Weights of a small GPT-style language model, trained from scratch on English Wikipedia: 4.05M parameters.
Each number is 500 + 25 x the weight over its row's rms, rounded and kept within 0 to 999. Layers, rows and columns count from 0. Numbers have three digits each. The size before them is the row's rms in percent of the matrix's.

# gate: layer 16 MLP gate, 320x128, rms 0.166, rows 139-173, columns 0-127
# up: layer 16 MLP up, 320x128, rms 0.157, rows 139-173, columns 0-127
# down: layer 16 MLP down (transposed), 320x128, rms 0.178, rows 139-173, columns 0-127
gate139 103:499545454509480490518463493480463549531482539507490484511533436461480519517457498500510443569517517506465474529479476483495496496573470515523464526500471531506507503506490511490467482512493520518521459500500475488494500480536486488514486443471493473519459480482512487530494492504495499539518469510505506459513446512513466543491504506499516502494506518509515509496471489499536500527482
up139 096:544484516498467452495513481491480506498510523517497504499493495493474493496474562510461492498529523506505502455517525541490519497503483479548478504455475484513486491440538521494503547508558520529549510531495531516479509450511505490501495474510498486481511484501471490464495469525506505471488482534500458495471508499505516485489501469404485512516444503492540493479450488500500489513526
down139 093:511488513506552528478505540481470520499455528526425473514501492504514475495508524495490516480478465472543492487475534527505469501498485503496503533478549477481536508509484471529525493470492447468476525490527439459539501561535542516504501514500537504525522504515513524491490524506524552491486488509561486551513517503511503498514510478521495506523478517519499477505503490492517485501452
gate140 105:548475501463501504496491520537506472499507491479481489521543503480535515518478503484486493514507483490512520518481478454508513516486542507542524499500507487454514515448515471496480495500492454485445483494516487486460487507496488516517451438499504474529458554497530478472546481540480509523542553559514524538499512537473467505506482469502513491505485452493476519493483526482478513518484
up140 106:509492492482497460525534464502524466498547514496500462486493495460521464574491487483492522463504502524478549491527479512487466501511474491509478490511459543489477490524463490545448469502489462529515510449496494495511503542467489525515520456514524533529520468511511518539550504480465501465463494493507501516517464514499484489524469493507513509516540494462549532488476493520497512523511
down140 107:513508506527507497484476486484530492485497532484496499532534493487475497531496536481509515487538502536493509538469535499557504503501455473528538497490428485527534521522462505511543461514520490490538536540479490478525512455499457501531507499464480525525542476499516538500458470473493492493546532471460555462485490508494514504481448513497510514503480493488503480486517506462520505515469
gate141 098:486478488533496521510485491449473502479473498523491496437500497524518479534486490482503479530523541484455492475513484497497414497469496480478459552493545468488521477517512488485512487531543484545494498485516500500480509476521501461483546529510507470483490479495542546467516515484493525525489489519505483484482502514471520498486490466488491569513463496468485521524524543475473508462504
up141 103:504501490530504454479529481446499464453469504513519478509524470511498481492423480496505533502561492525497460494499483494480509521502494501487414466485470497534508499517481508506524536516491489509521495497509524487517477482516513523476522489506522550485443549556452470493485504524507498481480517533460519477488528542481490486469510500465500483477500512487466528479519472520510501500501
down141 102:509519506485509525512520499475539534530477537511501475464507479507473495491484495484556514497524469510492494543493493535509557535517504512571538482506488522496512542498490521502482535522510518504555490487516475473540513523483495467489534531485522482557524505499500513498545517503532505478477465464526487533523490520521472480529498520500495556487504491480519532496477546517508519481570
gate142 093:494532485478496515489474475464513510516493507489521482482495531493500440488461529446481520509487517467510475531464501451506471510493501486534515459483527504527520455481497496538490549491504488525490542550479486506516500490508509473492467520416461510501461494534534508521550504509501521477510495539485505475509500503527527522527526499456503516499453511501443480470530497516533510489510
up142 096:528511465505533532520496509519499521496489533508506538572511501486481463452498520454499505482516536484503475514478518491497505503500555487533506475521541493540499510554511457501508519519505483519495528488441530535501512461496504509516480501499429543538476494513495490534478522492535515551520543501500464485492505508491514460513536555528483507496505490529481512458499497477518516509514
down142 097:553482515497463488458520543460529459508507492514527499536511554498488485473520522553485560505435521467481478493528522520504507525501501527442499530506524484487460505518500503465496476477511508476512504499492525484500498518505530491484467520472484484495503528462538547474510484515489455514528506482481546505485464526504519522489467515521487458460474488479515489501483472522468519481481
gate143 096:492469548514538488545500507504504461489522510463542489534470506504502473490517510472527527523469500463531455439509553482552511464539481506509466510522502467501522506493506467508499460548453534475522495510522551527517514520515495510540531495492560484460492488493518519492496491548513533508513481508511536527504478495495465483507536469509485475520494494492507480519502474492462504485493
up143 098:471483456541493485518479512480479531487499500477471493533495489538510494530513480451504523494543467538515495502470475514476466479444468542481500501502489490554509518567471460520515483461524530524481557482501482497503498518488482505504467514479477494496494507511501500519488532512529474540483503476513483554481503518521498476451493462486482500500489469493510542472483504574491471485493
down143 099:482527522471543532504505476529475494526480497497499464456497437507512490494473507494490477498487472524503536460504457521468478512500493512465460516537496471521493493528543479492480515487474555536497526499486485532513537513517510497528507534457487440527491476512492517487480487483546511499507501545561510490499507533498489512474506464450461508477506515506503484516497569520520486543494
gate144 100:506492475476480515516488515468493498524527493473523488497513471485459489526521470535537456513532564471521520486496511536477513508506486560448551481519533471491501503538502508498508534555506485512485518463495541527508514501491521537505486540533479492518550511503511448458463485489498488497489505524495498509511500479472496528490457508500496501506438502453506494469474482540516508465468
up144 103:462533541461455472501510517524500451553508530491494522497503501470498510466556479489533481528454482492495525462514471549486475487478495501502529530461507465458518498483480545466484450475502510471518508513466512523507471496504463469488469444513488555464520520483504497512532488519502501486487484542484503535485524509502474505497450525488496496513519472460499486505497469525508513498495
down144 106:478512517505516509518488511508530532540496471500461416503494443491503488492497489479507486527510469488497502538553476502497565510499492543489529479513525477482494484438502495494490483487535469526506518484397507499510493526448528531509519535490504454493472516479511523505474470531515468487492544506516483484474513483508506500493508485491505509476488531502529475478464484512479498499495
gate145 093:488475527460499507468488477495538524480530499508502514504478486474509483445484447486464514485506511473488554527544509538525474470454492496497477501488506482488497503468516499466556478513505516501528476490491510489515493477486497511505488480492435515510529540446492485475485499466471544476564514486541472519520509532516503475547478468483521472500478514460479520489472458485496482481526
up145 089:496494491507551474532528542503536477503498490507518501534476514500522528530508508509484516489475508493492468496521533580461504518490477507496502483493526469490512541529492499530466500488508538493474501524486517513450481470530538551510499552575501480506476554464534479461482521478501481505499552529498482486515522485487531460461460519491493515480528478532491509506493516492527514503483
down145 085:483578462479472489474477517530506475485465484488539494480498473498470534539494451474454538498512517443436488498487539485510515527484550523476512466535494498519525469480481510468517499489521499455498501515503502517476495484484498477462476435510493520489510530485503511493519477489512521495520521516462517499491508499516506511489494471528552524522505533512543507510502538477493510476457
gate146 093:465509453529478498519475485509480461512509526487477502487470513528489500517498507522502503539548513529466488475548487424493496477471508435471506513524493472470465476474541481520506488476466494507498496530520496509467539513527500470480487527527499503471457510471475504512491503512470466516443501523495512499493486479467491488521479497488524452468523525497491497467544489524532559478475
up146 098:510457465469515537484504487521520506490478471531540504558475493505541485498499512489493506505505497479501495473466531510512511511494509544507458510453492532505524508449485501484494442472530511459504476499462483524560530520552475531510533493544537525540482463453509500483488534492485512514485521504532482479545490493535514471508488481491456496489460493506501530518485521453501494491501
down146 099:487540479509493546513501504526475504490515467487489469504544512491451475517484522488459487522484541475518509476500531496501479448528487503491513539422521490503521495499521460491471470499468484496477546446522526529483501503489497523499510512497530493486504517503534467455487511477476458524476518476454461483465446485544522511498484512518525491486487461541526507498528495494520499451493
gate147 097:481528509420519497532465508480523471549526497523493537530470524515501495479503527459490440507466493490490512526506511497470498502504526501527495518501522504529466505491495468507507520478504541505498497501510521506529544514478500490537521439463496521472483461490509472493493473530519469467486525551557519511504520510556480513524485510448491471493534531516502471502534477492486523537511
up147 098:479510533525483507501513498461495463489499510481468518528474490501576469514470515490484469493526493508499518501498533497453547470506471479510514478518526534535468542492481498519496531511433481521472520554500498482496508518484491490464481471492545532503500510482477490505457526501516491485487485542487495500549505561490474512497502460518469502470467498543455478543459482493512498506478
down147 099:496503487525530515483456488469537483519487484531511479519527527515521503449510475487530520497532485520493517496513495505506481472489539528532466516486497509499521502502478460475498521483511469519495495508503487487500476524515457499518480518517488498503535482476545455481562502546478536493511446532483508497465510522498419519509474504539479560534463520522551514502509527471512532466483
gate148 100:524505470476493480520463468525510474504491510469496494498479485476460447492505511461480460501485541469457479496494508531496539493519483479485560532517486519503523541473486500462455476481533516458532525480466489499516435541420486468491492509504491517493476473497492480496510486491517463479473497482516516499471484441500510483490503516525545524486500503500496527493491504472448492480484
up148 100:481510489499488476467505488537525524514492487493511513445548533498460483476504489519527481495499537532480519467481439535480430483477484483496474518562489502498505542472470445479501450498494522493486519505504511555540501502495490470489507507503528470468449475499522516519508505529517526498511492512503505456481469477473488498496501503487458503532505484494499513509575519491466515478523
down148 103:547507508520470544525463497473501490462539494527513480503524504489524465546531556491476551490507506500502488529509463475485470512464502502522487464538541472496493479503498515502531520445492473519506546517459513542489533548491497500465528500496507490474502526519509520526517494465467508523529460513492489478518490492520528510498497482499538513461497529543470521513463452529506473479470
gate149 110:486498473479546493502475495481490459519487532472488520457511490545452507491462494473490512514481505527491527483491501503544489529513494527480548569508491455522479518460513462503520482505482526486480499516512485444499494509489470499493498518499527483495538507536485458471500544538555520515472472465503480516547467524539528513499506532491480504498461462532502528490461485508495491513456
up149 101:531494523442507504495497518504470495501480472531506459518502476515547498504462485505498489554507484486455464501481497476512489467528468532511509488465494503481506480433480502503513496521466465528480496524483514457517516489485530477507487530485519449467509492483527463515512461520494467465507530505482518465509512531486549471535477566421501489473482504512526518508504490489473506510488
down149 099:519476490552488497514485499507464512511477495517451515465544464484517552468475557485490523543494501508538500502512540478481500469480494518521475529506486530548494533497494505475514484492455489452514522491492475486493528491521492502554488492485489500480463513521493542514507456506521476524483555454490526501492517502475470533517489523466507466478468487514517437463507521468501530504477
gate150 103:528530521523483481502516468487477534478514490500527477527546491472549537502469510477452470530478504468509495525530451520491495473475492530452472477484498505493512512479510497494483500484510480494473475500486510561456487445497481502532481478540480472528523489489493450473470493472546475520503534512532480516467546450539491520486478508489491478489466548486511515468478510489489514504522
up150 098:469457508481495493520465508527495553502454498469522506490508489506471512476454502494456506502500521485486530482490530503485541531482477496491503557468479512496500561500522543503495479426499500510471522521513472502493512472525474466548506471493517447497523496494489508467490482467522509472489493538516471494501499475528536507458447511470490515563491479493505443493495474510515512487505
down150 104:469530496510468522497495491486508473491473504513536533495510490493469502530496478504531492457487462507449523509466516530517511496499448480487485489517501496505528475462460485480494478529489487506445532500480533498485514529492508506523518549500508556498489501498497542505426515494459485464506499521498482509548533539498531496474552496535498544479503481502449502465507521520440480525507
gate151 096:495547468477477503536536509470497516492545522517490497448529460491510481485466534477484482497449490528485486462519558513521480446465504521516461510468501453505532510480504469506496508446499497481531504487496495477523485511430504500491531482491517505527504458501502518457490463489495471483497483477505486469498510562463483478498459470495510481494500512527514527525547509498477480524491
up151 094:480490533477504475442498497537481522504488465510521506488500532543509518476512497499530455504523456514562496508520528511447497542523483495492482477520500520499481490482513494473489520528508455511449470471571506493506533511507467534527494508542526508511464502510506499460537493517524507482515486523537453470513506512486472502533494487510481516537535471516521491476562485509472515514531
down151 095:515492534551524520514516516503527493503460491458530497538489539464502502518505512529498532500490503504495480490521490483533498481537497554541499478501509543486479554495471457534522515534512532500514525507498470515524542487523507505514455454472465488522507532491512516501488524487494476499545487482481534550491483499507549483483529509536506512445538522486463475491513488456457501503539
gate152 100:521501496471499506534512493498522497511465503513550555502467519503539500492528518504493456475555544478473477501462546485506495552507494520486547505489506529496486497489490518458509510486484503506504469523508511466527502550484416502456496496523463518475471477478516483488513456554484508495507491503477511512502516553502516485522492475521530526483504527488507519444514522532475497512542
up152 095:501510445528488462479473487535492460492553454508459518486510515508492551484511526504518480505526494500475500457480470531498526473489547516474526452519498497497502487503460465517452470503518486512499519515467523482506501499505502485516500501446508469501508529484495488560415497511545549497537528497482478467490504504515497515507520522501495491463482512447471487497492475483477514494528
down152 101:503475508478531484514529477484518518477483506504500524476517483491500495508484526524522502496521543485516488509497482495484451513489519472518489531506521475482532513492550492489493501525481524507464469510514464478474515510487477515499529460517491506489492460492512457452532458552464551533465487519521498532490493542447512481505477494484544486520544477554534480496510521488552504419510
gate153 107:483457498499514538480510490478466539511474460514515493502501521531450520516525487487515471478527452479494528517459518472508469497535520520493487490506512474497477546536473475511504493484463503501549547507502535537531501502517542466475536492480485491482513476524469550488547529481529479519536456454511492507473530496449529472505479468472486470501495507511496511517526500524503456520484
up153 104:500470544531478521478523524477474521491522520527477497516493536485517529537510518487497531471488513453463503503505499496499489443469478478469489496516503502472524479480532475454508531497481496507477501496481484526465485488479497526512527471460544499521570528489493524540494490518473475491459535499478508512532546451476546531500509438482489494496468520502469507514487486516535472546514
down153 097:517490517544542522478522525533498519514477472492523524454518559532480472494519492511513466467503506480510518487478473522456466508477534471475543519473502472513489440524480480517485508485503495474539509515506476523515466502535499496476498537471501473494468486491515545501425473486491514502530497499491504508480534487492474511552523491506489515485459462501505493468484476524459506562481
gate154 100:493486501475539535501509469557442471476522496520528495503514510496504572498524490508470440505508489490528503515520517478514513517459448524526541474504471495503473474492481500481502512495482545541474516496525471523428514491473505485456474506493483454506488501527510496486502486520519509512526504462541526510478488475481508538519502491539462502517505453493538514479527540472487484520501
up154 099:498563510506537489474522507470500475541488439525503522447526505541482482483515473500495473483479539501505503505494525470525457510510492492519461493542499527532452471525530470504485501515475512498501504533473495562501540487515510530477514459457534467523511502490466487537497529481513503506511510487537477461502503492541476495521519490479470462494513489560520481489455502502535492517503
down154 106:457494498479515504533507516536510493497494545449502471532523507486490514497462474483528528489531513487537519472482493490530565496524487521472544507476478468517497483503482438496489492474490513485563536493494520493518468549504524521489528487499499486521507537540546481499460471475483490500512498485482511530511471457453511499504511533527484509515524514510476469508438496562516506509513
gate155 091:478502469501480532509514493481491498527506469520481477523475526476505450543517498498503465508491506475517507538511492498461547466514499486475494480508485511498495485508529479487516517539502504499465457475531507541470499439503507512463515480489465507527504543510510501484527470508506488430523505478490482508439509484493565519506492506496465471552468526455527532511474539529504529465533
up155 093:520508468498479518463506509450484515487541473454482536496496514508457493484498493532508468477501494520524465498518499494538454556451538487453489451471474495534543492520528508534476464486494559492515503501484499517516495480499544471454511521468494512524478516504511501536509488469538497476482487543511474483465527539510451481470497488507461501479491478471499529483525503512512486504528
down155 097:518502453468459502475479549517489448460489502523517477494518519487509504486527484517502498486499535509484511439488546521516533540510521499544514546497522488536507522535516501443484472516485539522539476511479491494465507487514475494487471527543529528504455524468527487486507513480499490487525511468515486498495468474536552536554485503471507514483526477494529479473473512510479484480524
gate156 107:547554506562493529511517510467478538486546483468495456515500518545495471483470488506484464522484491453463540498508489474485485479517495488466527496509484475485484495533535443504489508514473473546492495473491478462533545533539495471532477520533512480511495506471519529514493517504504439475505465524536503517511513555523486483520494492527484522490502509487498507504499535503530523488526
up156 101:497512501505512512481531509505514515491489508512518449493515467473501499490526486485489495462516484496513449476480506546538501441536505463507475534554469505483462509502490467516529505500493473451494499532518510511538460480508537518478487541473533477526522548476468469476495459483482525540463496453526535508502472499512447516528475458541489510483524511516527472511510521485517495523479
down156 108:515502520495492503519495503474436478509510508510497504499507555479462521509505486547474487497517465481513524509514467541487454556458471514502444533526486522448496525525522493467502460500540473474511514539506490492534502485522494489496511528525518531492515520495539517509550480545517518504558503492524524499521492497509507503507483515546476505481506528470507466500481525511565487521455
gate157 091:485475500471470484455465515502532511500472546474499485493494460458520538516457479538476492477491512495538504483555511502473479482506492518506489496512505455515510490464474468496550495491488491505493526501520507524511471524489508514523509497517476484522495496532505495518490468486507510481511524454511479471503471529530490461496517510493554524551494551436522530519526511521510454526423
up157 098:519502499503462535495501481532458522479561510499532468489488505511492477516495547483506517459517484492482519503501476525483486481523537481481526484527527520515473503510498472537505479540515478482531494502514501475515512497525529509520527496474498496505527482430427510478503497487479455441476490518454516464482455517501445481484495471483496484526538508511527540508497505514446519463476
down157 100:465539509463484507515511500504479475490475513519503479482532506531520494496490483534490493505554472535497493478526525466503522458481504505451513525523520500521503500500478494454486536468453495548466476482507496501534478504471479511493496524491526507538459548496508474458452496453539539543451547506555520494494485510520509489525539483487492517480501503521505475464519537466496469514482
gate158 102:506507510484472478487508468462519483505463490536492527482481466511482539497528494451507457507526505507539525504474477515520494458471498507519478455456530521496483547515531491548486493473476473513457490488461466503485498519494448477503499506546490572513527526500540523494491534495476487461503508511452495527449488465472497501521486507493475515530500479512492508543488488466534510465498
up158 101:527501547498465522518496533515514482511487496510506493495523549524509502558548490512486501527461512465491543569525487465517508512545504529475537515516495496503463531483531526546482471499506483484495483490529491503515519526524505516531452486543521443494483484492478511512507484539468527487521536475540515517519533524541504487488483502491506468518538489527517519539529482541524488499471
down158 106:489513533481501540530464469518500528500472535486520521518500488520494541457496492500521530522496529483490497522487502483545491463475472504485509502527466551484542543548521466524527528463493562515517497534503500519448490518475510479486517464500527511497497555479541516461537484456482507508533506486514478529512450488515508513484505491509478513504505479488457483544506473473527467517528
gate159 104:503516502487565517454485486504482470472478528463517484480523523494484535493481552515516486492504515468525476461516483499520455498488516519536447489547511437480495449473514450519517524493533495496489544519499515494519470518538479473500503479467471460505484546508490503453495498490494492495502503504536499507510559499527497497499489508455545507516493470502495525557508529482495485501529
up159 099:482509522461505497506467519465526482495509501496507506494440535497459447502528515489479484523520526505499500526465524534510485473489490460467455468533467499466494516532457482479532532513462486484496522461477473539537520521472525492474443466470523511484493504504515503488517522488459509497470501514517480485479473536537543512509470509508523478472489475475524458528519479478537453511487
down159 097:490534448483480508520489477494517514515539520504452505493472540543503500515442511498488483523522550511473527495486491506537452542463501506514518514515473552507477487494500528498528469527503475520528594491497502511488482480527530473474532534519505548461513519495510469487473509510494504450513487491515501535485478529498472517516483545490479510497493486519505504507527467484458527523517
gate160 098:493470489494500493485530494444485485516498522503498549535517486498520497430520533514503477527526490492552542501493491466485542469523545494484518510510512474503532554504508449501501496504497528525517509513535493528555477518454490490522472498566462503503470518465533507518446450526501520513510460504508521481513501461534494515501503513507524497531508462504494506514514521537506490477529
up160 100:527470491519504461493465518554462517433502529512470445472505485518499490546490512561514500485485500476480468483511493544476476507479496480497504478525501459499529504507496471495527510521497497543462512494474518496497505463476513503515469499469493494497492476494540512515503509473503491453469497460483493550517484471542538509471517506522519536494471474466517532528478546451464531506498
down160 101:519555502494504506524503508483508498504516535516535478509512494495478486502524506497496432500526497519519486487469507484534485468494480474512534486498527519547543499495446519524452497515542516529452540488505537499513460487539478514482504466507479566467479548461492477504453531466517502506519475489516537503474475511527524436530519526498495500497486468490508522508480483543505499522507
gate161 100:510536529502518518520476519522546476541523531466478473505450473529553488456503535488527515502445467486479538526521536508481516526466464542490506514464461536476532514468522516514509517527463503510536517524551523509521517503488532534502486491499525508505496517507530485458486491545480496521537508491458509518490502503477497517486470472507503494484474491494447505493538489462504468514491
up161 099:464490486479511545533528488531493511463543513534465475527477471552565503502452467504480509469502485459502537538466532516529489483470466511505502510523502502488455516487476470483479492478484544506484503526505526470504474516473501521520453535511517503536489505528529509498522520491499462486486549472493458500457491489445528513488456483512513517493489506468501509490501502506466455499486
down161 101:457464503494504501497477508486475497493537514484523524584487505446517517490485460498500493493504518476482495565489525518437494476479518507540470493489539478473518453500485506424509511487507480529482541476515463537512493497487522534488488528459497484516488477500507530504524496502464471497502497553506475491489498490494518492475504505514514518477514551501483502494461541442527486492506
gate162 106:505527506467471509527475493562492487483499457514511487492470483468540516515491509467500530522488526478541506494515513506505535475468511528506529477504516514503463491537500489504499569525510544529512507499465472494504517456524506493477489481499514511500489530487523487540533524508514496552585536527515505483479494498497468521529480505466471482496512507581476497455482510499529496534505
up162 096:511527521512532509533464494511465479488491485508516509514471506516469499486469505506487487491473502522507486530460490458449494496565504473527463491506464506499486506479465479534509475495513523457538461480538510473506516506494479544484496495474535476535527527489504492435481476479524536541527474533497462492534503519497547561518504485467491523436520478505491501499469514485483471505506
down162 105:497519460469502480476524483477486563512505488482508504441529523518505504468478488540469507524540527478492497520525485495492472511485528544502525521459497518524480492537483469479516515455507477510463513513514544530568490534507476500512499506525490474505486477500470506550530486510468457488491497491514557481512449527490489490456490507536477520486529483474503511539493490539484512453497
gate163 100:492521512552478525518517494507477513494504504473557463505518515493514510482471495509501498515506506483543526500504471551522485507488573521520513484491477476509508494505476514505525494461503541466506472485459471522542487510548468452523520476510480525464491497504468535523510488519493469454495490514505486486482467459517512493498554492479471451516502439497528489539533461533517536502498
up163 097:500512485525474538466456507547490494476556514527537543536493477515526520503478501553534498473460475508532478500474498501526485498477497531447528451489468474483495485542460464498528501482447460477510469524453463513519490502529478500489486496517484481531475529476499509530523523487508505487470458505504478487477530512533502500481512515467506530531502511475463473491500502500496521544517
down163 094:525529489504488539521475504502564490562500501523532459481509493497562505491517512553472480470520484479477547503495528505472486483432502501512500506461490528553529468462484520450499524488512509459494487505495511516534487497529453498489484487472474487477425500486522517509497506500531531476529492492525496496532517493506547527487523492510502507491522522509475502476504473515537499535498
gate164 103:524540486510502511476487485484482485496500477548504483483510528498481486512489483448467446510469518503490497452516529553538520490492471526531492484533520462510487503459495507477518475544490493525550505495451482517502506491507502522493534540537505514511528453483506513500497532517451499512507538546476526443485489521469506485503469460520478503521540530497478446512488519488450487501519
up164 103:507463491511516456479462524512520525507530496512513468519518522482537469534555488550479483519527511481487543482488530473491508477502512513528491514508566520481471521504514484489499474495492549538448512486488468472483522504498519513492444490499491505526457504464539448494479472524523499508493488485513527500463517519486488471471487512487497471525537502490499471514530549537535483526449
down164 102:497518565469478514484509504517488484500517516487551532525532519495491501514517481528467447541491491558504477487462487521503492511472512478494503442500509464506474454495491498516490490511519554507509519517484433459485542510496476517500509511489519489523520535484528502471530451504477502526534523480508501478437441490502509531529486468519511497497532497527470528535503537503486504487487
gate165 097:492461510504456495482526525474489513545486475503538473474461496509463437527540531504497510514486492444475528482465490514487478473515543526538508507533519467504482494519494489490517417515488461489522500498493521505492475513519472493529478478497472466492529537492491506496437491522526466508488476504476533513552505523532507524515508489526519474496504491513468526469464485490494461470499
up165 098:492496491507489479515467474507495527519491511490474476561470467480511475485516486468456556503503529480495489458568504493500459511496452500483487510493509522516456515452528498487509486493537488533467522522529528506486473494496473484520487519484460496534499518531523491496514475473502513473429481562500518483500515526475510473488545475484558502541520507517464473485502479534500506496489
down165 100:525505489541479528502469494508507526516507533518515539503533491504511480552497508506510472522451474491478471510491529484531491499485500510512511518477523548514465529473522452521494529487476490476511496529507538522544514462474521517515487468506455494489514489479508496489486530461498509467483517477503506510516513454534501470451504483582522522487502545500482462495575484540480515483525
gate166 092:480484518490530489509482502520507535504497522556525469542499469525482494502546513471519515493496553491509531486514482514523482543529526483522506494432520482498499487518476522550559485469530561511509521478495522507465511508476463555482531498510489481531540495508502539481493483477508462503532498543490490488504510479488491513486471501477474544480473512514496505551533552480493525504488
up166 092:488507500507547467469517501518507505523514483476525478525476487515490433534473511512528506553510488494482480474499501517508475500465490488514489546443519476498493496552494484501482550492542493528474483550495470531481507489499475527518490466517484510466496506446482549515475497447495541503505499503502535508469494490461500500515504478495495489486545550539458503445499481488527529500534
down166 095:504505510498510486541503514461530486482530501485503526531565467455509521491492479562500494505507532533482475503525504464479538514532506422488530493510535487510527494545505456509491460484482496483500488511531503533483481493493534468491504496550520490529498554524516510505488523519546550485509506481504442501478494502476489489502470532533511512510519455479524483468488494461482522485511
gate167 103:461471461508536479467537464494535490519453529536492488515525529517516499450498513530521492511466472476498488509522497499507525483526480512504471481516485495492495459465529498474501505497472453523528486501500466469500500498476440517500529463476558500522515518515505553449481465531483518504518524514489458455486478505480567483498491480521479484484544521515523509488498473494501533525528
up167 100:487464488453475511493489533456478509542501492542489507509528549470534492471501500541467459493534484540474467435486509484465518503481522489461458533501491463508525506493480484498541479496516497497470519520526507506480518510489495512482506528515528483513506529458489515486519496542507489485479498490518525492500540497494521486523436482449495483483550494468557469503527531477487492530482
down167 103:462484486527509512494459512496550535505470492466540503488509513506537488503514514548532500500509483527484498424511558501504493446472516512467525483511468526491510525532501472560542514471521511538490505467544482489517501496501530472498473466480500524493523473521502463505501461496492470511466473486485522537492474480491465507540511513462494508440515500512477502510510507470468473474506
gate168 104:514489500545495454492515495516475478494502473527522500450470479514482484547487542524495451495534482482509511474468480454516500492509507523489498540512474498512539526531548536477534449523491514502488522497471520488522538523468453460521487489491518518499469516529437508516505500520501481482523511508461501528478466480457500552466523529528492524494512473527462511494480473529511506517528
up168 105:514497504490536544468539530520554525545500501491542487500467507487465477478442485482516509462521552513469474484489502527556507508521481516497487496489509478519442528485487542490474478466488508488488505519478515502474528549495536485502513489546494526498518522480496503506506510513482505476491521437534531518550531474465517524508520470469480498475493522518519507543487452511481500514493
down168 101:535531487518478529457485487545514483483493521509490493530479512513463539483515555514516498478484536522548454503484498452473478523496497521476509481519500472502541534501514459517475526488523481522479525493505475482461505511514522503530532485514514504491474480563547502440513543505482514511538498511501486523556484526494488490451458497486510486486535507513473535485494543508523490529526
gate169 095:433499503505478460498538489455516470457550488475448524463450504499479539495501518450488500482526510484462480498496489462505496466476512506520477496514518515508499459485506517504509456507482498451504506500465515517504521471495489512475480467516525476452511490526478520518523477465502493513454537487446475518503520461516497500499541534498542520488497499532514498514458494472489525536470
up169 095:491486480469517485531536481516533505558487482470487490503544476545480460488510502463490499529484520499480512507436530494533538497468498508477526484513519485459450542540533500496500523520496475516519514541530469455491472477490510518491538509475504481508504494529484509463448488482511483435468512484515506465485531525510439480507522529500482485494527453507487521477505491511510509482522
down169 087:427461485519489533473481491523509556459529502503494502550473521489487565506531499477499487517485503463478486503524522459492487463510487497485464521508500501526545451515504503497531506501497517538507487508504511496516500502501515512479446477552506457492470448486511480508479524488498496463526474487479520504480507535498477461514475547499497494530516507477529532480500465490461475513556
gate170 095:526519507479504474512505460489502491500485527472529517512473470535501506464496517500480488539523515517497514487523504508563505458545491475528540539458463441523462451457495545505501506516512492488460527489495486491482480531515507480504478476500542476477525493496482516479521481444485544505526480481492529498456474506496492530497506498484471516533485493551522485508504500509489581518488
up170 094:510510489513471487508497498476544551495525530502497488491474510489494519464535486530510536489533496490512485513505526508504460519503463540484513538488505518487536473507508505445507535482527498497504468532508506569509499511499493461490462503500518504519503476479478422530538520484493530483475504475531459511497460490491545512509524444493502541568505507493471531518528512508495473538534
down170 092:522522495514511485524461481516496486552524480525482497489488462454503488487525458497503484515499529475530510506520501458485528483485550479509491440518502541504530570467521524505536526506460503492480526497507469489533502497524498549499538505505457498516558500495470504488510473495510531491465492487499537501471507556526478463525482446480481486507490479494521504445523489481534493516485
gate171 102:523499462576490488504499472490551493519522530474491503525534560505481483492487520536493502474512510499495542473513472493515508518543538520477528518481496518485474448541468531484519514497499482492474492513483517491519462528497488505503449486462508463498511480506504571500536495539532452506499513542509490518483513507473496496538499476531515439495481502518475514475525494464536506503490
up171 104:471536486496471467512523489518465507500506511464478468489464459517481521483515507517524504499485502496525570512488521551543502496525497535490486474499512473503530503493497490532512505476498520505496506486485465507511529501490481508503477503511509490478553518470493440479551519475452504540493529494531530518506489506492493442552508513494499473441531534530489550487472503535532502562489
down171 103:508459514474523488585486454495475502488482468497517538506475491530486492493482491531508443485508544474501481521503522540505541413511524488505513499502509480511492483529507509470547481447530504538517536515523502529507566500493511497491508499525499492483526508470495480505501503494483506516472502494440538498474451507520505471550516475479528507498528510485486522486496488519521492489513
gate172 098:527475478504542494531510478486471490530485537517523504466473513469531482503529479530487494500506519479498509509520508482499499535527502521495500511518500514509552484530513502488507496536518508544496503463517484480517512507532532497543513484523497498544504521512407487443429524453481505479517480489470530515504502513506492517511460519519512546530447501523498481549541461513506477521481
up172 096:548458512457495502518498467441491476502488490456514510466475523432457499441509514532535543475520448502484484503496501507509517496514528518510522443516479499492498489479492500454519524490446528506484544498517488485494468520503520500494519454501533526538549463492481518461494495477463495506513493456481489496519476508512484496498491464476512555519479534481509511498488491499479487488501
down172 100:525568514502488544480491513530495535500511517524470448467516530557461559513532490525471491537518510538497460507512502487526468514480465495544443528494484446523495501514526518540541468474482472466501493502541504474533514505490478501494497495496506486511506528528504500508467507507500490500485457503478473513441534501452488521478487531507502499499522481516502533495518490507525519473507
gate173 101:499508537525533473479494498494473486498512503517494474473481457515479463483504491483493507489463468550516469450505520504486477468492517509523528477471545511499513472477512487510502501524528512542448492495530546528501489501481503530469457484470447515486499531506518495481472424499536519521501514433525497476511469467493485541485530492503522480498540475529498528528508536460492508527478
up173 105:490513509527515499476461517527469528494481526484473563508540528454506489503519538471474508493489524544493514471543488517502436481467509491494487509539485421501482500467499455539483516496500483527513490495518496539540511538504518487452504501520506478479493500497482489484496477513532490491528518470511510453452462512519491478477483518503466534513507553546483524480517494478494479508484
down173 110:521486492460489499454466513504479489477491496502521514464505514463490503500519511482498491462447514557478511494451498530499464499489515489514526470529488521507503470466503496470508511462541530482515466506529523458486468507516501507499452458512512551475516501488496434495485529506531494494492472495480531502519497538528492516517441490512501527485481553552535507509526482531457475528532